Part of a small language model's weights.
Size: 10 layers, width 640, 5 heads of 128, MLP 2560 tanh GELU, vocabulary 43992, 106M parameters.
Architecture: LayerNorm before each block, learned positions, biases, untied embeddings.
Training: a variant of Adam for these matrices, 619M tokens, 4721 steps.
Each number is 500 + 50 x the weight over its row's rms, rounded and kept within 0 to 999. Layers, rows and columns count from 0. Numbers have three digits each. The size before them is the row's rms in percent of the matrix's.

# k: layer 6 attention key, 640x640, rms 0.0225, rows 10-29, columns 128-191
# q: layer 6 attention query, 640x640, rms 0.0222, rows 11-30, columns 128-191
k10 095:548431545448538474486503560550507479408463479622442538478525503469523446513549503480528448427378577529585478534391560489422476582467456497513458582454513497439565473419454411453476512532555480
q11 094:462459487518451504590550522538483497414499455458584546542492509545480480440544450540532514506483473620500517444402461496560556549548568402464445463423409522601492571576538457442491487555496559
k11 093:616556569491491507573458502411530409439515531467492427601523547496434579474515480576498446590484486494405474511553522525518436512505490512562535567495553536509496427586489515411408437487542566
q12 098:546480582469435578490363558430480438456517481464522495482569539515548523491520510451463515570551536430438592470418554502513442517533440607477481496459534426531539564541467475409544518430528389
k12 095:591511464574434501499509468494489563477487552537489485520487423565527503557547551486495473576521521560494551503606473529487517491482467573525540439548477444466504372601473434549479476502549520
q13 099:596589548466524383420550569539463549464500481503470510425558552474499501406530413498464538531519493406507504532535515475416559517402534415505525496461466469525503544475521530418483550524493472
k13 101:557471557531470514596488522467403481419551505540503517400510522504487592583562574496425501489463504558375560404516474488485518473531446548454481486418564518534462570530579558409466500580520573
q14 093:483451502470541606549516456466510619549501486521516513484532519485493490480468464547455458402502465481592542599449558540444447511515469488587431552484485475545472547412453511434549543534514503
k14 094:459492417430506485464446549540452510504482422579595470485483492444564574450467417517534606438532500412510487461508504497557495547506466518460515560546524504492489555443561493466578508486550441
q15 094:558475488575410513529479465522490474464581419537518440612501519549486551475534550406539461536459447498564604426488523538511550455566510588425518519501442465510388509550438463539534450439475553
k15 098:571559465545507461564487510564518478528483470454485573512466613554596602527485477425559390472497597514437513446441509434490534494532549568465535502537490481494484589494498457504516438385522555
q16 091:415412456525495633467516474476559604442478497376515374491493473467435442586450396534489439474546458599470445464518553476442510489449529434506477498382576539463517454450474494518461572537585467
k16 090:490488519548540402460466483472513412473549522548424597490524481415491537511564536438494499494447502533461484548490456500522454551494569539475476512557441532468448555491510571581611532501602435
q17 094:569465617530509509457550626483496511503361460515507494487539506455544486569479463478435602412489432472540527504515486391586398521554399432470481614484559524543543513552451580455435439549533416
k17 092:472474453452537429492400483526477527491487525518422446518493459465537527484453484485526545466482599510526531519504475504501513501603489488489517554549480450485404507377507518538516519347565494
q18 093:500604537578550513546490438473476493516489482464486481508514416489506512533510500452520564458454533501559419476514509486464460389507540527515567461596464454520427445498500475533456536452529444
k18 097:573493492463505586456480437499446525476412583444550459531541497492500352548443456508498536436455447474596547470577460500486434544504486507536556455462540571523513394556425463539491506514451484
q19 096:413531473525507557509482511520550461526453460426469416423455493541432466461529524561521595479563480506451536509450478564556524535511481570555417516483458469535556453514511527460512468461505395
k19 098:446519485613524536452460470512488536528524540444482527541559575556487567481567518445460537437438498513491523430429508531472493483598482445451552516481550428487527519472452515601516462554516499
q20 091:477441537424476481508512446514495395461524477415512475515439486456472427475517422515452503392527461388491581563389542505501596465564506582471530557466520440457370554380525415447454498483518503
k20 101:520557434524606439574532480523532452477512519568511456532528475457510592502531452426523516524495636546437544494502462514546455469502502478532465494493503527473573586404414511485512540487544489
q21 092:471508555440442480539450470593513469499512454500519491563503571551481472496412506477463504453515493569586491455426526499530385482556514493479576435490497532538551442544510436450567510464463504
k21 096:510453451480475467531459551448455409553442514477487544441462595513492520508515469524567556425454484493363509528478457559557468467550508489527533520412511508497507525512527534465481550464538547
q22 095:569434587488439559456507434494381411385490516476502466589507469568484488450488509523567423498512408536555542589521429528444551565527479542487494541481520441585514407468470542461592494450496503
k22 094:440558495436473525508479492486485533587390496488457469491492529482437360488508425573534591546474443497462477433542562515512375618581585584558531470368520461529503510615484488495442457577514543
q23 091:617526443477564454526561521417541511460445504506503557469536474558548418524480455541556524526445514506470533527473523604438483534520503422485567474516485513468583458469506476548487472467496442
k23 093:493466463470460550508435512478491529440548544421383377552485442541531511460484548515442523513501468497474506516527529497469460541572507530515492549517535462448408580607474428447547454577506489
q24 097:472544513460499503462449516424546564535454581464477463473544548461468566526567446436627471435474507480554479485457565481527524548572534425412487439573483513551547438523478604577481430463550512
k24 098:433512530476429498571454497492491504477527444469410514514450483458508592454532454439517394576506560475335537502510489470527528515535546527502534544608578460501453609513518495380451507423476506
q25 092:479467481454481518561522494488453527547420499572464481520458556562490421531538491530570532424492542474521507517484426513427414588429501613492561530473516416497400491524491492514475475443541465
k25 096:591472554550574440522548499460492447514585491457469529585455545553519542505432407493570365525477507427387458485555467420402427454572568446448583501578498548433604633368576567486527590557517483
q26 100:506493573527503566544498468528517595508446538491473443408547565531479484559476472583407524514484513459439461561473600556473427473459400501510527631535445471435454502433446464476564461489527502
k26 100:414395512540555482537503533522508435507528441428481452568448501443534577434434479454428421511511646535480521572538428454491453479475476523482490489570435453585506591390446501512527579525482496
q27 097:462554458480554526488476521576449463506448495559337423487458523497504539396433479483526514551530467530513517513511494522476440548550414376536537506463557525499483494482549454524437418645436511
k27 100:597520446504531490575420540435528478485449527434541571590515479457431480533419549419553514471449538399451507473509535496603549439562481465486502515554508494512526515495458489528506521503430479
q28 092:506493503437528456419502602464573398442444510486468520473563532484439470472534498543541544473489498509472491467431527493411480489428476570490387445521438499479421573545502518536460569467522543
k28 091:503553473496487555496514432550555533554552561518551550491421444468534432486453488400518562572545500534594426446406512499498577525486495573456526571646533545515578495470438486546538581436501441
q29 093:479494477430479537569444497551518504444536510479436460416440500493530484565497459449472496585539543503567488498510527499480451480481570509448381446478420565515485392499505463492461416545506541
k29 096:472558486479525439414476517528515557487551566495515464553482469461431402493476477473534510551471461530564472533510460533473505582562476437572534428490577544524397583528540443558456456515479456
q30 096:546593577506500440454520543510482493417408530386463493499510499635510444485433508473540488583435475622581546523562533515528535504545480465474561490497440449454511535520483515508518523542497513